{
  "n_layer": 11,
  "d_model": 320,
  "n_head": 5,
  "n_kv_head": 5,
  "head_dim": 64,
  "d_mlp": 640,
  "vocab_size": 8192,
  "activation": "relu",
  "norm": "rmsnorm",
  "norm_place": "pre",
  "norm_eps": 1e-05,
  "positions": "rope",
  "rope_base": 10000.0,
  "rope_fraction": 1.0,
  "qk_norm": false,
  "attn_scale": 0.125,
  "bias": "none",
  "tie_embeddings": false,
  "parallel_block": false,
  "init": "uniform",
  "init_std_qkv": 0.0273,
  "init_std_o": 0.0339,
  "init_std_up": 0.0391,
  "init_std_down": 0.0391,
  "optimizer": "soap_variant",
  "lr": 0.00927,
  "lr_mult_qkv": 0.5,
  "lr_head": 0.00462,
  "grad_clip": 1.0,
  "warmup_steps": 200,
  "schedule": "wsd",
  "decay_fraction": 1.0,
  "decay_shape": "pow",
  "final_lr_fraction": 0.05,
  "batch_tokens": 65536,
  "seq_len": 1024,
  "doc_mask": true,
  "train_tokens": 293100000,
  "steps": 4473,
  "dataset": "wikipedia_en"
}
Each number is 500 + 50 x the weight over its row's rms, rounded and kept within 0 to 999. Layers, rows and columns count from 0. Numbers have three digits each. The size before them is the row's rms in percent of the matrix's.

# q: layer 5 attention query, 320x320, rms 0.0257, rows 0-37, columns 80-159
# k: layer 5 attention key, 320x320, rms 0.0258, rows 0-37, columns 80-159
q0 082:524527609468431497463479443515516422468565483454466448574509555423543450472551525441544550454484483471506440473534517465592431519511515517555567468466434506441421478501440511498482492522518515481581475521620486466455384576571543387507445474
k0 084:438474517469516438491488440530484458455473471502526472525554591589576457521454465503463500501474558592556503495456476507532491398589520485445478471544473427440474487531470449480575557574412488416524540554600518541462554457527597476444553507
q1 095:545476588531579525584600571511580516528554567446448505501493482457502509432533544452529470529537508394494514451518491382478510552551560448562539517515491448491462598488493531507498479473562500478576487566503500469606461516447543501461491565
k1 081:491472532538490498521568530439458518479531497588443536407563484462434459554463485445517561497585486458424551497472418410389460486498518516532427363534437522519446501513497501420483365480564461498452485423640550397433517482459410569490495411
q2 077:459519447536449454479426489475628481526466496485535542514501459581551547500498548567503495515484541442475483577473485582422489507570495588424358491500629479449419474490518448591523620489520514510463413449501484503466596522580437508559529514
k2 077:470466562506526588485416485382487476548525504479465504428545425458513455481555525458448553391477400468470540541455511439404482540518586550570512542553412504582570537458535544461562445546387538519486519452517527467458471479515503481528541490
q3 099:562464633546479532562551509510561498536516536503469453511504545409585475481473525443563451515518516487538558400503459425503497552551569475586548523476450378540505546437506502508498498462522511544570518472585457417504495490401602447563488549
k3 091:521423602460416438455541431446485506595588511544489569503547477494439477486523520516513494526506446521409630554491438459426518574489451540466414447538516571514390509529421466464456507463487527572453535539525620511415479552552465524533478581
q4 080:468530473593403493513416546562479417560496477465605561517431462578532523468486525556470456465444466487423433635534513619471604441499474461381481464496542525476549416542493432544515448497452471597421488507554517567504573466538513563524511444
k4 082:506527515386408540456484475437555412525539480541427437423549467498533567540550467575481501451525541475546494542543508478439490557512437460621603486541446511549462495421517495510482598475520440434504482487529499495519489438566524506503517512
q5 089:507546517492501493541481446470507493511607595481530444431473559411551565477369505459604507519486470485454464514478491536488526438530527538536596568480429351524504440504585509501498532521539498540508441554449522422541524485474578419431553521
k5 079:540454459479613511556508523518467533502485443509550491584612547515452538487422463437486516463454529569446496397507506465495548571552510448374469548498423495536366547489480497510574527533498513459454554636413534551551491605449529468423492448
q6 094:475460408505438565478421475467545560491455518483500532484506491545569536454520526555521515467449508494416558575507529578485543527543474525444408623446513460496499477508599386545462496479478494407397491411537526471535559475562398505427531466
k6 091:450626443482551476489423579521462560500455473486433583514428443546476523454569505482515507547453568419522547520497474481487519430373530440627515507591540545482493554454480509469498540378536498559445530457512417455536506538493523524464582538
q7 097:528532529504578527525540480487521523518580485447410453587541512507499480544486514510488528475540519512492503418476515428595440478516615517539504480485412414551496555516478637531453480434437535518534483587517514556448516486434527391621517488
k7 095:593478501431552471574491464605543545507515495500433561487445546501519503493590600548617488608442482532462579556472480449520549518579525491457465433429539518507465451502475446461609574516502492517484615478413526496477596462438549525502419448
q8 086:461484462564627586483427468446530577519493460518569594469416513615525549465463526528526482543460591491443501539432537557468468524557502456478494531552478462495495533504475428401563504519512481567518500500591542528515564490592478586538512425
k8 102:513463490463473432613473478503530493501555484522459479416509537592513467492549606574452455569453559449568445463473495517495485431459466527457524473571515430563477510471512525586480503445498488396511452477479439387579490453442407474394517521
q9 105:570449516471534460504548475516526519547490535491388538475555550481520494543562535454535548560608506447559530398514494478513445564521511500599461516642412513526486494412444509455482501481557458456475566529497475487508535460415546577571441515
k9 099:556491533538532572495485499495485428505505528495548518595503471543498540462502456494428430388548413489480554513464526488488601603535535514475497359471523531519544418505541525436465483602486620566550566551422527551435542544545500470507569529
q10 088:499523500507478521572507476358431550544528531526525496469501544486521440400461513461492569545533559504571447525518497578459480458486512554537484585506480423437481551506521459496533477525538482585477435575565575476530587477543530449389476484
k10 094:595465571467457557465447530475541427500416498519518420492529643548490523516449533574536412497451582403563391388531462491465507485492486484440449514467477469587497543441572450481549515514467438414483502497460602452482485390481497491546449471
q11 095:469536440425529533414505446441556504554633568482440577533500462551509511523432445498477468495512544568508427541521593466527527501534600448371509506594484474466509380512576467513387485432559454525533412461509402505511474528445510458555511477
k11 111:465454448464425523506418570448534491513574511412452464507541495487510593506384536562358512419560561565586483440450442510433470580501498559541564502465554479486531484505533535526519599492489498434511523507441499520514540523586536458459448562
q12 109:450515465449458467499521541575508472539472423483603418494489525459491534424505571536461417558437437518396440488494388508520526510536537484463475494456438463484600538537525529434541432477479580471462528446619500507568500579555502508497528466
k12 120:515486460567413457515482538538518597471513596512498444437508551554532543453501523495499493524468538511530529521493532460541431450473482533529529563519493516578485524520553510567527533377422451414449557514531442461544442524427404522397449419
q13 100:530505511487542521524445495442492538481496513501425459478474517560505548545466519452482380593491576508405479559532541441540472593515462476407461509498402436483469451474480550547415514548433528516444520501458430514455471538460511468444507417
k13 096:525486550465531562505487507524573429492458497451479549481490549526453561515383534588468493451588589420549454472435474509490442507537468614601459485444548531496600545553576528475481474496460405526593455510556526572554534475617459510445488498
q14 098:420512549458524532438438499475575443535512533452504513543485489488486452511484525575427386570524490553592508403497517502557571490484566548521569469536630493492462442471447503413512521493459555494513526515495524458468509439569469454555517491
k14 104:532493492437531434442492480547444563505506520504544528465559469479486407460500469504516509562447535530465498525531438418480492504464505523452428398387548474522408559481457547550560527505511491451512533488523455536550495496497559503564459555
q15 107:480540389499566483460453502482507507507315534444531449453491575596493512579428498525526423475509439485554498501500475613410484555480543524523487468511456500579461451534532493439533615505589490528414542583536471507540529490488435628531533494
k15 119:523428409529582606524499540466586533487426456545498552492465391502449444432557433469503567578388396375528462511460501511575454487482466447539461521585544520511547521470491446446418406463512467486446486580495539495452585453529590566530582581
q16 103:464511450540479448484454432506549561390515492461469466458388524532403519551402523464536487507448591528514517415451583546468474503503455527485544474477452496589483441533447550476455546463477503427461514532564509617470584432550493464422468521
k16 106:489490518438543461541489474489534518494446484469521581388499424588436459530415541396536425449542583423607406507392501490505433563483533424480529439528550438567459455519393516478503506556432488463509546523515441461521470494546601482389487473
q17 117:449509519466592598467456475507532512505627433494520464452501588581526565503433537547518434492506557457513566546431578561486495597524525545532543466544554506434354386473540419470443468570542562470539489563482410485533458515410456488506544469
k17 120:447551564383487618503446480539454502508422550451487462487465468494509578561409507446500456457549532462578412498536453496475468524609463522346513539483507498496567542459407509502489495577426462544542488510518450559488525519515527549469496594
q18 109:501535445516528472496503483433468459540529552528457492480531454515499446425518521547539447465525382513528449394457531550506531493521507436518499596485524417415456536504484455528445488499548424475419443535454533468546525570544529535498504595
k18 109:457520447461445609490495496547566503503551571540456536522521467436470602639383578489484495491520490462491411546434570461550475484494496571520471472449431474480441504575389356477507527479512501407512571558477477515447512473493497498501498478
q19 109:549483464523482446466501506443538461555487522458441510517391554486389509506569495438633576554376557500530567433462592545465472533471517515429464556437508533457399399423565497525454525478462512439452443536497506520547455475496421548548514418
k19 115:557520419530540555513590559507584523481488387498568632419442536501517349575538414400533464530512574438528443536484466424354489495512544470493460512546459479581472510419435552500470512489541589505565540467476530435554478508418465479502441514
q20 115:533484504525519453532438494483479534545471491501492524494482518324612501458569464452452525551433441491533460504558396498458474465536483496508480485424559511542637545561446524494479453525475449495511427477526515527479470509434575501478418489
k20 112:447554495491546505488584459641475450502624545486587481534471473446463409500443585515564469501513431490426590569428470516544629520388428463409491544440527523503549607560478429522510534553525638570438516444563437590457501462393503461540614546
q21 120:597455442515495480551498533516486421551473433432461469443581494508524521493560576505590452500558511565442487514512440529451448474521460516484544528413468438410564479483496433471479466551589421512483560469450465520550399488606499467481416480
k21 118:553467586524417439545528596516514515493402610447450533487554492430509507499505438403498597480575422444452432540492533476587461446485532538545496500475414487445557597521487486441510559430488525495481507595514502475525543488471425507538509494
q22 134:407573558570442582421364468548497557459471563447449499442439457570462629549460409500476431475454468532516488474479585475494575490430469578501524471543613586437499567533531522473572501455369549487408471515477526496547556540513422460435451531
k22 143:520500571518403441603537520506527544564453499578487484519568535487433570474582473595499520578452381514601492528514519551523431454553559590561539473516506488462460492503579428556516554500542486529496552494400511471484555413536457463570372444
q23 141:539572439602488581432501450458546448559482467539462464523386520495571485462507605498538470481526463422496402516516437559595537528435479470512500485536470487502630533533605453534520423475499491483413513515649389541530556523644519528439461502
k23 139:478562516481601504520519386469467545519438467541426493512482576543557589533459590459573448489507514474419462556588526550517556374508491491501478453454504484549470446492473457519597548529536583542516507486683581620496402457503440463551563490
q24 113:520572468529459396503493473521498427343495469568421559361462479506510460497417487522473451490460621443472454452560564543558524625526517478514516514494531521509470477468559531428505501457552526531449477449447475484433558404593503533571474574
k24 114:494542509457512474448362483410578594517458503474494523532456479523477426411538526449446474464475534443434551580395546479565523459512413544525432508522473542604457354511547522441569568471504522417485518434488492427558534499591538460488564562
q25 124:509584447523419446480482463570462461591516463615453535478511518400596481540564499474545478472572576436459511463552434506493550534522508500427405536502424483553452425619528559512403551520471560478470607442632473474546553454518576464489400580
k25 135:558488553569551512484523483633513495560442497487547582465545493537440436622498481486443515539420474523461534527494526516503419484461430433481424530451550548493538434519497567404496483479462461480491528606442547530490476450472511429585446535
q26 127:495520586489537571607389458540550512515477494525556492468551491519535532605509511569482565425553512458539486534486507549572464442459520537630468570519514517611510531470463537567474542491524394526468434531505586544507559428466443450443505517
k26 128:490527524578547484525538507488464453495502442458546439493523486546470516481465486526470560501442466480541550451440597571490472585477536525585514434495482514602468520464439475590503501572633547465512461503479577509538417594537465488545471516
q27 123:483601493531485455457504494552512433519410543433594609572451538538502499585520472476507400555456401445570518525503491542575508512479566498514389517530576571475476476464469511487438473531423521500482546493497545428551590486556525447448458487
k27 126:441560472569559448531523499471599612451470486526424405570506523511548455496439455561458516505597490535627470552443446427471379533476626510580478502511484438499477460514454471486529482486566538484447498511508493483535427551434494429576488489
q28 119:536536492530454401434415461532528451466508435643477426486579440559372455495525412484551487568532470413498527534524457460465563484535516479484486446591496455539412448502506431558426524487454532583485496465513498534465407518451483517424557542
k28 122:524498522433510494446512530576432456434495421513556438509543582456531444458603537511562494453493444338493484469466451442511539537464517456521424433577488542512540449486529513375488468500477443567531389505468561562526544496591622412585547456
q29 139:598435423454509505455553484497503467479542512546456431504477614517468536468521616533489484488545509551455503556568508544393524475481486545506468550471516394505503390517553502561464519458560421520471566516462408477475484443641495403571500554
k29 137:488608489482413527513453466447491467452519451463518593485430522518551533515497449497469565432510586467472523546523470494555526497490442439428488522549555494552457455504473384500511510540515492475530446510544493555519471535457450522404570567
q30 130:474559550546499427488478512584547518518455517475503461549499523521513517462441445461521493546486502441494462430505536476447507502509493448524527551515346418464595478566479527540454501499484651520574557428481510403547419589483500548553546574
k30 135:467539494534510474518454495537528497540469524514556449536448508541506469432594543489478434466455547473450604499497513537514548533486374460444488492471460549497465508528576474503650464403559432451459437484503482618578493543515398459559443509
q31 131:491430531497550515511557470493495546522553499491526534496520424396444503503411536469509480480484398493500514428513566550456442490594591517484501546506583465475539487540461598443416507435482505567520503595434522489473504464453574552449505437
k31 133:532498448494412454471524458431482423591489418491581512443534474509464569514471516495489533484515476471552492483485479483403427527503411529520433446555458488471534599452544375465462503477530555336501496428537531404517483460534498535559535508
q32 087:564512577450553481508464521517499522579525469525470551522541531483517470506556530541516445596531579422526551433563552440455551536541576495563546501417536412432504553519589535514482548486467533475568531535600516446558502479538489471600483543
k32 089:517515592563426504508636479425540493465431540574526534490537486518500446498493479521544571467567518538443545612498481529464489494543493475511426439559522515486437539478502487472586489420535524544412514504583609457409536459456402459454505443
q33 082:575548377559543447576422540521529570499472492459529492552563486473532456512546545556520567498474488553426528553487564578408518390594443496556472561396504441420551505518530552494530575397469470473476520496519486433522567463551548464499467472
k33 078:509544546449536512568512498461472516504553566545422478494466549468471503473531544508581506545514486455514543553527501365463618575480471467429523493523491514512494475458494534549594541489560537518499499475439538527419479504389477574448439520
q34 097:478537397488459463416474433533399538535522453545468527523563549554550421543483538527510512473377445545416418543529490621580452481510457474409462502435551433510537431534515480553491548532452495469420474566505480487534512459528406446541441445
k34 092:487514477517552482503557555500511444521491451494485523487455554469536585461513513540522588545489518495636527528505475444544498520495530502558570556484456462565494611460515532535527546483478474446565516425507502494570492512419513458458502517
q35 079:521554474563482482502479462504551506512449499551524544485499526589492562494507491533480481591523561542528402552629468493430559456494541449496441411481461568400406517500567477480416454442546451511489471457504528508578489505552531513535483499
k35 087:503483569539466521546462524452451533418485578516568472487555497436464524462585551647517521463562572515506494443486521518453557504482391534544474577518638495476555513417540577469466577460599531568452497517596514520538432489540501568512500487
q36 093:468568355488461507432426424501495431453525479572561553533490494492470452504553464526473522468503505555489509523413477663565576397470489468412472492487514510504518450593487552518491532460444492493403466463512565517464536479557404512465473423
k36 095:551472494502529574521533483485580530480423429454442451511486465505607571534443583570499531487423455465572511473549424523523448466515431492463516532416467483515512524423566521496503427466468463336498413529397475530568502454496530586537487509
q37 107:486458592594467532560447409503501439440512496411576534400455434420493562468551410461503546558476460504566451536493501531468533472455487563512578507490522516505589409486587449407491440483541536499498550483526432533488433447424556514414513475
k37 098:558534530505523550468528505569511551505472457512570467500539529555500535473549521441526504505571560466412474531466512590492558527519458454407395435518487507454460549510458580560447496479521377466463408530514470538612531453482444464626394544